Weights of a small GPT-style language model, trained from scratch on English Wikipedia.
Size: width 160, 2 heads of 64 (1 for keys and values), vocabulary 2048, 4.26M parameters.
Architecture: RMSNorm before each block, no biases in attention or MLP, untied embeddings, normalized queries and keys.
Training: a variant of Muon for these matrices, 11369 steps.
Each number is 500 + 25 x the weight over its row's rms, rounded and kept within 0 to 999. Layers, rows and columns count from 0. Numbers have three digits each. The size before them is the row's rms in percent of the matrix's.

# layer 8 MLP up, 448x160, rms 0.119, rows 283-394, columns 0-39
103:495502468520534475497553580457488491514492478493474549523516498503496454526507466475503494471464519490503507492521510545
101:511500542475513560495483497522483503501530469488457527518482510481511478537440500470485463491521500503457480503486525440
088:471520518496513521516502524495519477485489472502476520521525494535494532490494492489444551499506444448511498484498479471
099:489490493562505530488467521524485510469539514536485509501531496443518465488518487478525490555525423506476524484541464487
096:489493497486481462495487468528531511533460514457465464457515496501516524519523537492493522527439468487476472471493468497
104:501467498498507517471522558469475506499496448495477492514483501479476487507497487494492535483512508479535501481458499520
093:509523525535513499531493482505475468491517511530462529501532497502506506493520454507470500514505518461520490475522481529
102:477534508504521509489482499480546484500519518492477479532529453529492462535496499488458492491508516469494513484508536469
099:538487516473526500466548519497529494505484485479474506498518483496479489472540505469476463527516419493491536499478468473
109:531495477488501521493494522480488512463502534496489518525513545511449544452534502529507488495524475567443538503469488499
093:516507556533500532549488476477504460457529521517501496490466500499506535453486526459492502454476545473501485512515495472
099:497496501474496524471482510451512518462513506496495485485494465556489499495512499454503511504509477532516485517507485486
096:467482499487532494481496489484510459518440522498568536523472475509495475496487454450490503507481516517474500479465543457
100:491499502502445496523518515503449515488523493522498513452525575540511490519520525486536516509484496491495525492490537529
099:521473480503509492463468492502505520516520497525473511507478502490496477517495493497500516530488483523491529485510475515
106:563498442529457503505531501557485523516523472513494470534492498465525512524462493534470486470472507493514498474512506516
100:499507496513509541519477501510519468515465511494517488502493483484499552530461532461490520526501456515517525503479536483
105:490503500478479481498535519515492492508500515509488508513523474516504516527566491518498459567497519485525505485483483502
098:516511521463502518500511529544508466508452530516520557467490474495510496521513533526510478539483534482481529465529530510
102:499490523469483465531529518520522506524501520488515545504460442529470472513521497512523486502478471545497489443498483502
097:521478512488509490500451548501458466494496505502484463454498535522506472472497488548516482457507510470497528511537514483
103:546533482490475506530487467498554444501496494520491476495514483492521443499502504505535472456506502484527490518469497511
097:500510449495524479471474540519513514444504470479482550494439515488494496524551501535494517453483563518518499532506472472
104:469473511500499488461485478539519478511501504502503507497473457515469559510489549497512542541470493547538560483509456505
102:531450474523487504514447490503529523497518475500494486515526473477513493490485477508483518548509466540511512542488513506
104:499495478509518474465497490537511523504483493473487511572520524495480493486500519489521528508507528509531449486522497517
098:511452475462495505509475497484485486486485482532513522501438558550446477535494512547488523519479501513489508531496518496
096:476546514522516490498483506499503480512510491466481483497456486486463501509486480497507519516490506482493488532518542474
095:501463502464501493507524498508481503516464470507495509522556477550498495506431538468462480516496492536529507516510512503
102:491508544501503482527485516529521478460442508505450502538496510493516492527489485470514528475491508519521495510443563482
107:473481511464474477464491491498507512468470496507514481534487494490481496484532544530471524506523526498511491483532477504
089:504489506533449475483515545491490520477556489496505500539482508520461499506482490466469435507454523536509486493524464516
101:511521514511477472520450484496495512528468516517497499484486523501531465493428490516524508483502496479528481479539491470
091:544473526511527493502496507536518485488488528523518535474517530528504497549481497463452527500503544502528501443488501482
106:462513469463503522487514478474527541499535488433475461449474470501458480521508491508498499505514523476525492518497527542
103:500523501504468517520490471500515501488480507435483489508488492500477511493468535477495455475455497524460502506506458488
099:485549509498534519448495488545513470490514527486496532475557501479514509500520455499445498505469492515444513518485514464
098:517478463503547468500494471518518467484479469500493547503482450462486468534551516491511474558459514479554472460497515480
099:524498513480514509507524531482506499512518461497469521501480514496496520519488482493475529507518501528475525497475474493
095:508510492532472428472502521539538552514478532504524481507505478503489489477500558509541488478471491522518433466523501526
102:496514491511524517530485477517542507493504469526515491485557507481507513499454495513502463564456506513483499521514530510
094:491527488512483489476496481544491458485552501525521477490495541546529478477509525495516504483548506493478497531510510461
106:470424534504508524513514507518551451509522466535517489495510511521492511535512497520481485498488551542513537516489533511
095:509478535511503527488522461484502567504488509489478532561540529553537524481548451530504505480483498510537442540521533498
096:518521495515498473489504473493559494459488517524524492523547532502476498472497441516530472521507492487516497447506492505
098:517543476463529485500520512529514453493462503480534518512466456559465510489543497506456532500541503507505500496499466487
092:516447480496503493471539490494503476493508460504487501524498528486515518519460509498484489516496461501468487549485436476
101:492519488517509502468521508474518461444467468497491498480501510458469511515469504502524469490501514484558483499540500494
104:460487506470492466463516495530507525500528541491453516493485545493505521510522464516543508514483525516504554485503461490
100:516517497515515528498492521535498504527491485481462490492495461448465511501486515504514520502493545583569486502508544564
096:521519503457479492512498522501504577559506543508506460447518506507520531470454507485507520489462475470519496494462512501
104:515530500519490486483487504497491486477510492508484489523509515534532461526521449549512483454469493465480469484542529523
098:519524527517484478477514487478515542450496459503474508552525534459506526436484498517479507476489458441517488497477523545
091:512482538501520501521490505442510529548527504510529502483509493503466513493480490498500499500461499528485511453502523497
098:529486477465502524505484495529493516528477486505518455513505493530450530505516526485483507501523515529463473433502486517
100:488491459536519524486475507489450513493476521508536517508503506511510489488505476504470490512506485532474552532452497478
107:468504484475521448516509483514458486486497551479511492492515474493495484528497551514524494521541516506529474488523499502
094:513447513491493528524504504506505472456521503505514466523488509496542513509491504499484491514502461481496505477535489555
098:541520519518470474498509503474505488504491492490527469462514485475461473485492502502557512475495483500449462532465491514
102:485491509497499466504509528472532503513501457535503497537512528534514490499498492522554520503483488505471477486548479452
098:494508497473469506504474510428496459484466513491499474494482509508506493464501516525471503490477483489461470495499552508
100:477473544488493537511468495519517483493509514474501505490508520512484502499503498488515479555535504483514493514469550507
094:487487478466451529466483489498498434453494503514488516513518503500524464492514514481483514481525529517488510510498513493
104:485486447523534490506479512505538462526531477520451524474483505465530511484493493495477527523495477493489502457511499502
102:483473492530549535499482479525446512489497506491487512503496489492483481514509457478553487517484499461511503521462558491
094:475498515503533537497481507468473518505537497466504493484486519503484503475486547509497537521489489476442522524509490512
096:498501515483497525440536477491508511487498493484485485492514505516493527538500476508489497545465475510521451523493478457
096:506508484489490504468458473501498522475512474557521532538535521480513483502516520519456502499513500542508466501473518513
100:499497530475508516448533516471531471439499539490488542512512483481463490494500468523500482524512508526508483502512497527
099:506521519530485567486476515474472504519485496516501517508486504510480501531477490536497525515532566488536489502502521514
093:539501489509520441524503486502537452506503547481489477501523490505505499471483515518492498532485500498527476473509502523
107:519522521477467504519455456508483485512522453476510474505556526497518502469528494517514506528507500467501512480506478505
101:496501528526476457509502515459519513499511478479485534504458503492524518488473489485506511497499489503528502502539496517
102:484472487498526472509509507527455455509439508499492450525453474474507500457535508466499500506517489515516499513471473496
101:439524513476532494480495505503492545507523428497462480495524498506479506496529477465484516512464543488518495510535505513
097:466482533543485474497527456528529459462490482470496522482447522512481463526537495494445493499521473475507523513497485512
100:490460486538511535478483469476519464481508495460511518477483481478432490471485479497491534476459512468462528478508463517
092:508505491479511519506467534510481466516468485452466483470512523526500522512515509504459518509466500500511513510533497510
108:502522539522533519508516541528490483516487470477518540562527504485537509519453478494504552507509506506497498507541482509
098:467501511531478496509498519499474497521515497490458550503494501482479520489497498480484517522450457482501491499480534483
101:535514515521505516488499512535515479457527479503480493514508507488540535535457512486486555515515490534471455468499488466
101:450484490483478497468487504460483482477512511474470516497477501491467488500493502468486530514474446522489533494531486494
095:526463462479516540484483488473501466495505540540515516526545499522490433508515435523489482524475552515513525524521459506
093:511486548480498474501465519468488522456505479494491513555467499489483471515483474482500493485509442493548546545483471569
099:510505510485468519552502493514523498508514499496530536514482516489534522502526513567544460475484529505508480463460545477
099:456480491498476477479505491513469513519460514497495508466476483468483510533523509506495495551514477481505477474481511481
100:472484485500498485464521555473503516536469464500481555483500532523487504479465475550495500544547492522474482484510487437
099:488490454474506514488516493499494484514441497489490464505445486501472528516549477533514488533491472521506536508533459516
097:492519486489486539490501490522488507495488459460545525522530518471480512549508515491508440480482520497505507510487514516
098:511435556457515518483490529447452489496509484467481496529497498533476492518481501510547469481489505512469482481498488484
106:492503517543483488492510472483513504486528476507496526502532515569476452491464504515487469479494517497487528465529510462
106:463547466505499485483499483484490446478498500463498517469504528537521484461494440476494485495493478489504500542474502515
096:499500504498489486464486481458510478493508456512550535543473523534530575511471504500510554485518500543519486499531487500
100:507538542524533497536471535529471473479506491527494456519504503497524533531475537462551501484483558531507458492493480469
109:509503511457490531470469498453591553518491506515497509495473523480535483475472464492465522502532524500556485502472515492
095:512505472488514494508504485482473512519516523498494561516479495530552444511479507509494449522530556493481498515523548510
099:488472505506532501522462538502516505495475518478480525530491507469552514479454473495495447521518487508470485520529542465
100:502503511488497434502491471494468456531470443486545514520472508512507465487469482475472511522521502539544471495537501486
106:489506475512492471508492489463536507528481520518499512521483525492490486520519494497465495485538472483543507482518499536
109:456507488490499526524478503511533476472561507509503512503491466518437543513509510503489494520491510496509453512517514592
109:503459552471477463542485541504535515514435521492536486514528528507505521497527505503526498507470467503521515535510494502
098:512509461508511527453484544538520482535471513494461496493556530476510472470530498469550504468445470520474535515480485512
093:491520474463472512494475495499507474488556484463481494509506469464537502512484465492533493469515508494544503517477520538
100:499543493526470485479505507494501532522421492518480486468524461520519492477534509507522480487517493502493512479488510488
095:516511448495513505495525472473502492519487540512510504479526499535490516497519528503518484510477528488463487541484487517
090:506464508484491485525505497487504478527457477454441495482501482530514520505509518515451505515503512505516540485479483469
100:457456506518494509535520479494515492504539520541469517556505512497482485539495507435516512508443494522485497450504491498
094:446483515527525475479483507497491541478496496530509505475539446500495504507505508528537498504532544501476512508491532498
093:516515535478493498470499461496492511520549519496515490524478479499516508479501478481530512521528474528513506543480468524
098:518500496462455478515520465504511531507519499472525479548509443493465469537552535484456500456478519494472458484521522494
099:514483532540499462529531478520466493484547460503447482464511541473504503480514500521500501463493478505510506483470465506
100:525526525455514480479537513506474511504510528493535555471487533502499525505487478492526541475506506494465492496478504510
# layer 8 MLP down (transposed), 448x160, rms 0.0794, rows 283-393, columns 0-39
101:485467522479529493498451514541467470556522519499481516465481497475495494499471444494464527511485435539513494512477522510
102:435489481553500515453452490539504488500513503494438473506532469487473492473498458520504474522453487505500509481525512504
086:512473514527471494498527505507482483515455496520519506509489525510509591498477502511491475485505491525494491502465496481
097:506495489476489476532481501513446503518483498535484493490481504430489430520555509527508557468530562470459533522512490482
090:501504494511521488556563494493482519495509489546556536478491454527525460469500525496548483485491523481483496501500495528
101:501535476511488533480468530524516496519498485540545508546514537466503548530536528490507507479465454525512494511489513506
095:509473458520494450535493543497498523507487485476562486501466522448500502476500478493521561489490491522448482505524498485
100:481503521518480511520455515484525539466499484461464501537528504509502527516479495467509520463495477501534527531542463503
102:545500454459509491518532519488490487547499522510499495479451501485518504503468480459494542516526473477471462515493503484
106:459499555483439520498498510515502538490496496528507503505499493498523453542512495512521515523499467513508476519524515534
096:491491492512508464532517464503510478537534512484493512540540494501511482517493517446491461471468474509487493533511514510
099:492527521507512507492459530504469528539479548515478536509507469512501485483503478472452492493471452509499476499493479459
098:491545472512481471524509551486521518531521481459451498488488500508464471502495459518501537514496522482481472490456502492
099:492483489486485508544485492485527486469468513506474513518463515509468530510479496446464468491509498506491504519481540539
095:508486508506482481498482524481531505548503485500483530535480514493458553547484506540491473493489506498493514516498517482
106:468525523487490480524508523529488503489524496480456468524504513464517537435523475473455494554513495488491446455485533501
098:495495520506470486508448467466524532474498520476466494541472508488503507492545494521509500478494549492453486547508504511
108:495504460487511464504490502503546488548471476503482465475467534532456505527542501511484467496468499513513513546500483485
097:522501497536507571439513484488519430491520544536552454524491528538495493465496517461533534483509464484496493512454522512
099:524473478484520482497485494488567494535534478528515492452537470485518538494525482506453466481540466498460482527536543528
101:492547491484487520478525490509481516508480474490465493536553510518506530481518504530514471520473494490508494527510518492
101:497499495440508510491531504488481491492463477522489470497471486505525482484477501516497481459484483511473460492484490484
097:533456498528476493510486512501497544497509507511521490505491524438477448428475502564540507502517483517471516525452483488
104:484522460519511504539448488460553474514490508518486485519490485508510487487474481488509529453487511479508442462487479535
101:471461510531522485547481515503527536498452501525478513490470534468455530460471491519493529475495515573502472498479524533
107:524497517500499509467501467490453515484462519502487501471486482476507518515484505469462484491492519514471512497506544525
101:502532508473501496475509526499521496482531506504503475528499495486524556499481499513556488519489489525444485509523450502
102:450518507520488501521494488502531504454498500481492528495526524505517471492507496518490484499483504500471529489495509510
101:507501510479529494447485521547488475473524505494439495504471457511547476505491473540499511481520504510486511515521507540
101:507517480500496534476456466468493486506466514533494472434530470515513481562497454526500472487458498485469534459477522547
103:501524538422506484502464498531479476494499511455489496531477500496506501536555518525490509450484521562508477536514458556
092:517548454480498508528507460499456531510482479498489492494516508443509508478485505534511547496477512523509453484506535473
097:500525482524509499489512502484501519499501527497532500520526514499532503493472485492527502526497496484503483511470461534
089:495498497531484531505542489504488485472530557475525486469504538491464536486476545501509498492508464506485502518513486514
105:540489504542463507485501503441485516521553506507525475477528517491486492494507501479496495497513531497474455539509447493
100:511500502503523516524494545502521519487534498429530463488509492489513537510468508523496512520458521479486466524448514499
101:519519509520512492519467496485519477516461511540502485530481489488497447492501576524472496501491502489538488520453470481
100:465571527446507461521477520520504541524504501490553455544493514507521514490466504490499517504517485503493487512493486523
098:445513526500528508497471476506488510488531513505496530532511496487460499549560495525539495494517520473508478528506466505
099:508492482474552514505518530513506486497488523489506513506492507496503458498546481526551534483570496491476526480468484497
099:496479506452505479500565478469440512461496485511519487526492510529526514537506502478481492498483494484510500475494478488
097:470547532466529499449534488475496524517495533528492490519507484468511464495537507538472524452461540456478495525498497462
106:500430510522482501509523477536517501494466487549478459446475515503484505525502498513467489524479469486473467492503501508
096:515467514479488556549486503488498520553514524516485500501531513509497519536492473502503522517536534438511530553511496513
100:528494486481517490505521503491505509528524479456504520507489512507454501511538485524481539504496513495457501440494502479
099:503480516539498503561465472472467481500470510502494506527534515487522483506482511502529520498474529496483511465481523508
094:533518501511467499456482486485510498551545543468421473486491511490506522506518494447519484515471531495534503491457528469
094:495502501520508491506502435484502533488523496496536493454531512505520486494484504538513538475514493542508511500501469483
100:497516482514451497460484475484517465537483484483474542433478538507455499478513512474504508512477485471531510502497505483
099:508520516488460477490490484530500510539510500497478503522544457497513513495507491507507517504533476506518490531502498447
097:471476522538493521512498499521510462514520506504498466534513501509499521463470496549498524460511511525505461478506525510
100:489504490518457496496462506540514481521492493527513516476473500499497519530507561495485498481486506496493481480543507487
098:530483485520490519524481486511483465544497513493489474496465429506502519543501537465510506487477535531536557472534494522
095:484511498484496486465497498509491505510500465526448499529519480457494539545496509495506449489545544500500529477494477536
099:457484455514516509514486534498486504487486494522483478502495513515497463510514478515541475484455514508496500524526500494
099:495479509449496512461477513494500523538495477458495488467494497472482495482465515493533537514494495508502494538528533490
103:523460462478536459488490430491504511526504498500445503494434510488479500524473500512498489557549487494482486483510480485
092:490515481496543513511454557501562533493511496466462513497512482528500511492516463537528514508485486512467494480537505541
099:504489503530492486494499563460495493430506531510499510527504555467476489456505490454560486491501514498505528459481498522
114:478471514500486475522513489473508477527486513538485511500481515539492514494471455495502516510479511516508533504508553523
097:493491513543519506436486529560458520480474484484533529469508527536543533518506518497468483521499491511466504531517490493
101:480508495482507457511524501504478473473558513493541504498487514468488438509508484512489503527511530548534517474480509532
097:486489490503525491531478494503474493527501467525539502504461525496561565497496492525500524483512505491513484471541486526
103:482509533529547504526493520461500501534499513474499523489508457545497531486539528471519497498479514483504479548493551519
104:488476441529481478496521537507497463485535476496509482487474500493497556484505529524468474484471489495507484501475515485
095:463504521533485489540561521499544517502503525494447543489461507500449500529549494508467518549508507483507521533458530454
097:501522473483510517505495511483485447480467487508472542467499525523484492482480536504519530488489481497471510526477475452
096:506553510509538504532491464473475457512531476444541484501499486492509540452511453446513531549460508452500473546500501488
095:528521472521457472504514548497513522492499502468492507497484488527502531496524515541545495506511466505477425508490479492
100:535487526521449494495477488511462531549525448512511526508436460514521502523509488497516468500519494475490472547500543493
090:489486544451485526495510548522504501493490449487504497493494479469499441466506494522485509478512543482520481517516498493
106:547520487508518453510531499530536513485503513467534501471527508475444473521461525492497507489502452452467492444475484476
100:489515469497452530465501503526504504548534489537527478477509528494508505481493519416482491510496495548493513465469532512
102:514521534510495494472554518485478465476497512517493499523518500538528469537541506495530493540515469497521544501522539499
102:470501493489486542457489510535513546488486460510484504466486511495509495489455481498482555538475486499506535468485492496
093:495542482513518504497452536505486516547492472499495486509529506473522554478485513498540511501493517502523483501493508466
099:513523501485502507510561474505492485482470483507462526498480449475505487497500475485540556480463544468495485497490473450
091:505505462548464525490482502470531468560472521499489464489492513498477540491521485526517495534585493465473489518533541479
102:467490529506535478516484590500527494519492500506497521500534502495503540526469537490543484485508494514469458514533480516
095:474531492482436555438494516471492517484530465478465489547492445518502538545499524497491443504512515478532490531531503491
096:544455537487502486504454519571488472490516481525451472480494509502522499479528508505507498462531508506529496556504436495
096:536483546466532467497508516492521511504485506480493513512556559494515504505505516489546524546531491490456507493479455502
093:506518518499543487502491521499555525516535474450505498477482496530504481511515499505515531525490509484500499483498538481
097:498499511512497520500460487510476521478545547504474489495466472508528474481493463454501516517559540510538505538502481521
097:521526502510507474518470511506526512499545463512507543493471553438463500485505561498507471506510517500508482469512504462
101:491526497490521460528484479549499490502505534478499499522518500495518544459504498497494497495506489514439503496513478461
096:501479464496471509472477503487441519492507468533511499471529525507463504502436506465457549455505516537489562523487498524
099:505491510513467543511532490521478456491497542464499438522489464522494481541495499485475525467491524501501481492536492532
098:481448507509582490458511508549492481516483474546514493481527495514514489481554478451490504479509542536524485482493536498
101:502504448511465523488493478536486525504470514514508490505510516518505524481490526535509527500462475549484512492511484516
109:498495465523506539481464519480465497487501488548477485480512540475475503487483475453506508502560519501529504500518525512
100:487524478492514460432497502481491494509491473498499487480528535487519531527485492511520470540501501523485532470514501509
103:525508490545465493508481510543513468480479525470535470499493455458455487539497512525516496490530442536465534527497515466
103:518428519542527527508529525481527488491553568445505479507473493527496459488508514490489535483508469513546508488498460499
107:500518501515504520477523487478508518491457473518512498484476454502488516495519478485475510508526464483464499507550473502
097:502534487506478464491552513528505490496504520481544482464480527540481483469522478546468508483485490478493499520529542492
099:435492473467499522502506491525511512478516440506483501495541594517478502496537499506518551513490500519483524491464508535
101:516522441500457490528489492485446498501499481497551521466482512452511508505485493506465539441496493514529501482498435515
107:491500474488527503470485521460529427526510541501462472512523466499540509509509489499496521515504529503503526479482485534
109:502535501527507469523482477522525477492511467504440469480502481463474453516499479482474509477502487494509514473516519530
106:494493469474475473505480486494542504528492509550539481524522486484482483534494486490490506514478506518537499468503517496
098:517497471555507509457554525491476518507572490504483493549481470485484485481521478501478446451560504509483507514493484463
098:523472494536561473504480498490497465505483499520487449471465495508518488475501524519488518538445529546481499484543518471
102:479515512544471477509531502525491516473495511522489496475497454505497500470559496444474469516525488511487519535470478493
093:486515516512545531502538514507512535523524500478471512488508518482477449556467507493501533446509497471549503489516515509
092:513496490518477549464496577513528519512506482512537471519538506484498505517450477506537483476492505487544497484531509511
098:507514505514509496500484519516497534494492457501550492514562541479439529557514507489447519500475537480456467494495475482
094:545514504497480499530541491501507490530499508510473505486520532498539551505467486537514521527524543427502483490533476496
097:530491462502465498510497451450528520492500522520490461487530437488506503497497499517488490469496451492502476477488482483
095:516496519515493525504489488497522495514491483450512482484481482526494500524534508459524495458452504490536501490499485477
097:520533510544478498486478452522545511511552482545450477482496486477488519562515488495542464500551461473503477487439507484
# layer 8 MLP gate, 448x160, rms 0.114, rows 284-394, columns 0-39
103:470499561453524504513475504511468489490501447498488520511486493506512537450549501510466540480469503533526496503521477462
092:531495488491519478506546555451493493518470482480528506530498532473502471474511475492560503505494493570451548504474451492
103:518498508473501470514483517488497472460545543494456534463460456507488518472504497494477517511482496464561474503534496503
094:500460525460521513487494485547530445475517546472484533518535535441504481496521505485508451508493485425520519490523510484
105:489525447484493491519504456513503525487487481555485517485509513504444515509528451508513546496508470501486480493499484503
095:549546531510527459519480495496506438511490495495489531477475501496510455461492493493504497481546495480474504498470517517
102:487481451494470484481474446519475548492499472481469515466475489446458538471512512490549490564493483503499514491491536541
101:501547498503514474479534531532538496501497509554489500519518503496490526453492508514553448507506468524493470523460500507
105:517509439527488471486460498520475470521450523474499471478478560502483506468537558513492501529513520475500492496489487505
098:495478486498499464455499473530459504491480479489481512518476522501496515506470528450532493514458472502491495510536481462
098:512481477522527511507500495449522473488455512517511474499493455453526528500527480470516460527519494509508524513455461506
103:530472451450504505462491501503519482494498530522513538479494538503497459535527534492556491516487515471514533505514485506
102:513529485504500500490518540467489478494516510522477518507513548523505490501473499538514464512493519471511516510508478494
103:533475491483453524476481529478550480464491502532513507501538535485503543439484491513511499465522447563509493498483548540
106:505565486492511503503500517499504473542526498461491562496506467553501519491525491519485528511491493451479469481506492508
107:477509484535475514507486493515516513566498460512488494500448535499505519514522484524490523476496484524509509511487504532
095:486526468526502458504526491522537535535463500502508484539538488549521516509500487513494497498489505538476494485463516477
098:534503504532474534464517520522480520528466496501486519509530489474491510498518499459531504518474487536424467468485542505
100:518528513501489502489506500478534494541511468508484518472529457487528516502506474495518533488487506499500519464471436470
096:478508480488499529443483452464503515563506489519488488516521554472524494516511526498517531463452514474503490531465500504
099:509534512467444537502450520447479499507508508490514521542506517508497497475489527525506515546523463504498494498506474517
097:505492452494490542519524525492488446486528538500529482457491505498532533515519525489466543453532505477516497477515487550
103:483486488470528518497509495511500486478484471494473480492479506468562493501496548468525475504466497466509490527482517512
103:555480499484506458512503516488473486503521499445482518521503507473481509494507457491501532510506456536461485478480518494
108:459500472497448490512509519529446531509503476508510536488518504477499535489506523549463478504497495518429477514468535505
102:535465538477500456462456494499515467468508517491502459525489504545512551519512477507551473525501448526544477529499535501
097:498492542477516499477520501490509507519467499501483535533536494457517514536487486488483470516510512536525484466491467508
102:505460534515522470490512501495472468487504490508475485482516482501500507484474491508504529484461489513510522518489518500
099:449508542478516509569476491506465501505483522477522505461501547468528499504518490480562521428486498480519491515499489489
100:519485493506503480523484526509525477519543498510439480511490493496498528531510533550508537506519453525526502448458475503
098:524481515514489513494520506423488506503496503482497507510512525484463518548477515511482462489510518488506518506491496511
099:460490520476453482461493479486479480508504531507549505492464540516495496526522526491525486491488504487500487526519480503
092:527503493488466466493520552456529532516490469457499480497469499463520514467518451489511487505499494482553489517509480493
097:495491501513496469491470526504481482521502514508498548498540512483510508497531518465546515549488509502515460475463520478
101:470473493505540485512537507485489489538515459542491490489530570522489520469529515510524514504436484502513473529494487503
102:554477506520495496468512445489451456508478485519507499531484474466496518439484503520517493492481480533506510498505538489
099:517521467457466498499482516480478513530508499534489494475517496515495576479475479511533526510522509531514496512507508512
102:493499511445450457540468536574484449480502542510493524511466476508472502479504512542502462518522507529481496477526491508
102:502458511503514501500512481498525522501515526478522509476512515488502498525457438508493495501517536504526529540513505497
102:472468494531495502499415445497487551481474525468519521544495503516505458474515524479501458525557516504489491469430479520
100:528483484494484488472505480518528462489467501468517531544465451480501500492475508503474516491506549492511488486477515495
102:501485470471486520522520504550484495469473496498461497486521479496509473487499499489545494500460540505437467509509538520
103:449480560530519532468494497461473487491451472487545501511489485495514524525467518484518488488495459470463481476485496470
103:466489507516465464451497524481499498543484537480485540484512462508494509534514477515503515532460509498525454553504535553
102:500524546539481508522476503494511513510525490470494521495508544514537512517505512495501488532501503524471535496531485490
094:517462495519532515512479526466474483489537467459480501514479491520515472505498512582497523491505489530492515506501487549
109:543516547476462468485467528493484494486558511482507498526525522559499511510487516532518488505517518520492480516481478538
098:475458514520440498490524495502487457480523496515483521475520519519524450479533504474508508487531515518480472521463521541
096:520538489488502505497441490488486530501488487530506536492540516513513490490465488494526499502517505512473499511508440511
094:483482469468547484513472523485498506558528510454507476497484512523544463498497505470506455522497488522499493540519549525
097:503519491489479482501477504465459470503552499480464490493548500490504489516485470497527499463505518467488426586494489480
099:475491471514472474523503499457514488469492480517451513480491509486464459468504533505458482516483552513483548538476498473
101:508538498514462496520503492502497505509472486467538506516533573480516493530473498511485498547481491489541461480540466472
098:465527539471492544476510526483501455482464510510479469541456473517556465493510517487510556483512510515456494467518504506
101:486562512509479485475476496542511501505469468489493565520498480540500518511499552512490466488517505473496490503489500498
094:504529531532458524513477513487508493488513520528493442511481501499531523508560500467483470492527527478502528470464514472
095:501448525502519494494468466453478508507504519486468539492490476488512458525485447462504468518522474475460486507467512512
097:483527469495452491549515526487513546507496554509477504512510497528512528504513495488536481515462481521525519491538514526
100:504530454504480479501478537520514527552481489490499528515501477497460549493519549496491454522486487526503523486502517497
105:512463516466481471431498505482495477459515526468524515470500552511497483513527536457484475528458500510475526502458456498
103:452484533510533484510479514479510517512510513518491564501526481500514506542477488483492486516509504537453510485473544571
090:514477458507515527504472502525467500538516506533488486525523507503537531471507434489492489467514476481538495486516487474
108:457548518495534494507455518486524506479541498517501525539525493494447524480511496506500536506485446457515491487476533536
099:472542491516553470522480506494536541516476484480496482486474471515568515503493487501536488507490462473522521480478444467
098:485535488494448503477500507491499487488494479500527493526473508465530504436505513513543497544478483492466527501497488484
106:447511555509488523473451489501517487487511493515520466493456527503521509493516524531523467461453533491483482540481496487
098:540510509474463510516462506517501515514460462469521489534498504478474493502519486516454505552528519530441544556475522504
102:511519523483476495485493513485483554523489496492448498498485501475511525501497448486464504494490483456490481482434492506
090:473462527512500504507518544492432507486492503511491490492477503482534508493502485452496506429489475510495475533513509508
092:460489502465526512520490484538499494505566506452442473525494510454493469493516477508547505452476477478451529513478514503
101:538522501531531461536460493580471481534521508499500493516504491469466483500507510500537467519473505489524515508536482496
097:473485500503516538512521522482521488517540522433516512539527533521509512490499511462509503502497478534524524460520489494
104:493555462483480470536449540502524551528541506526511475508482550485501495456491503518504484500503539459504496540481487533
102:495513492539497483496494513442506495520473526525524493487510494496435523537533491483490467504459523483485507503503541521
092:520504492498533495537438535452495495506499491492516527489522486476510515509508515462509534482463545496478473498511497537
104:476528495499499486505469485527508516514513535510494481533540464568558479520465517450526487505519491521505455495513486504
094:514509492480546473519512495505483553484473507531520497524555511540526490502483515499465461461508502489507494561478510484
101:497489485490485479488489494520509487483478522504475483478494539487449482486491494510468462459523486476515568496462447497
097:521511487478507494494460534455499513511507492494539548439523480465477479486486488446506544500507476519493505518488454513
103:481498470457484516469495460495506508511468497462509575547478494515515473487447520513473489496488496529494521492524503495
101:440503490473455500477493497459491496472518503477509478486458520497446552465520436529488524476498505481477505484467498483
097:482533500479501465482520499508503505530502464499506523496462509418460526534489498512503481529534507504538486438488485478
099:497459495503548494556472489495467455529473484511496502528463498483535537488473501533517499498487488503505500527488497488
095:521489489549496539538462487483558446511468529487498496477492528493471473512476539515513494530498514486482518501512497501
100:524520463503544501521489484488445481516444526514516504496498479508511497509511490500516509454530487505464502489476537496
101:518491556514483473524486522477488469514527503488497520510455524531500491477494500504509500556483495492507538483492539488
097:504507470483489514499514514489504518517449488478456512512463503473484590519503446478495483491487479485518493529496501515
101:522456483506535466495507504509497492478481506500553483493487488455551519488532485487471540515527487520518479489442497540
100:525487490509512498529483517444472519510527494520484487482487511519507544477512525468505519480480494500498481499510532525
101:508528495515462504474494472504481512520520547528511501452533494535478518511510522519496476475554512506463539504517492487
095:502497514513497481502491468503477489463465493482496492480507549514493531500546519517458475513531529480523513495446554505
100:551476487508498455489482543547462473492492521474518478518514492496474538538516472504523508502514502529556485494494513472
099:495486476480475517489500476592465505523510476511489483442523524490488531479520463536507522507514470485518532524484504565
100:517487477495464466478505479558520484520457518481511529466523492457503522504485513519497517539522492480511491510449524514
094:451506510469469464529520517494476508472501502492517501462441518521493497477500479497574520457477493522488528499505460523
108:470515488511519526479505485512517497499484446439522499503529478528517508552554505490475531494470511503466522493478494544
098:466486505547511474486496517522487518481476522531465520484481494501507484536531520519496520493474528502506511515533542526
105:504510498537483530488486538490525534495508490478493510514502506540509534481525540516513485445487444520542412458503488463
103:525495485505455488500474500517523502500472488546510501518547495466430526504516506505467478540563491530495466476540549490
104:465546493503478495518504478484558498513509473525502447488526510508530548475509473545476533478515486522496500488533486513
102:496498484500492494481444487492508478503522491502490478536506548494463498489477469525484440542489497492534498469530532505
097:503474556488482472459523540487509455520505503543497491508518507542469512530442487512465519487503464501501545501509498478
104:454462514551516508478450521499467484512477527511503539481510507494489508491538547535470449521505510566520516507528516506
100:503506477510518511520454509445485498490500548522471480486501492497525502519446464511485497494468505501485522541459466528
099:474485475515541531524506472499484494507502448498478511532495469491501494473517518497473481493488472446486493527494473555
103:518453475458467506577531499487524531496459479518532469571492498521524515492545511544483518522478478540514536505490520528
094:491514542483529451493487473501487470530506536485505511524527504501513498462547494507506511507517532445501487521493478493
099:523469488523521490548479543521482483495489523512502526517542523517479520529574481512526524506489510441494469523460494500
101:477462473499487500505520490483498557519478533468528541503500464526461517520561523499498503490533528535485489522517472526
094:509482524481518479491491496492493522448524520473457496458536503531512499490539499490500498485486485495500439486487501506
101:465483516549473472529486482518484515469527503465494487504544499494459512500514502518523472526466483532505483467504526536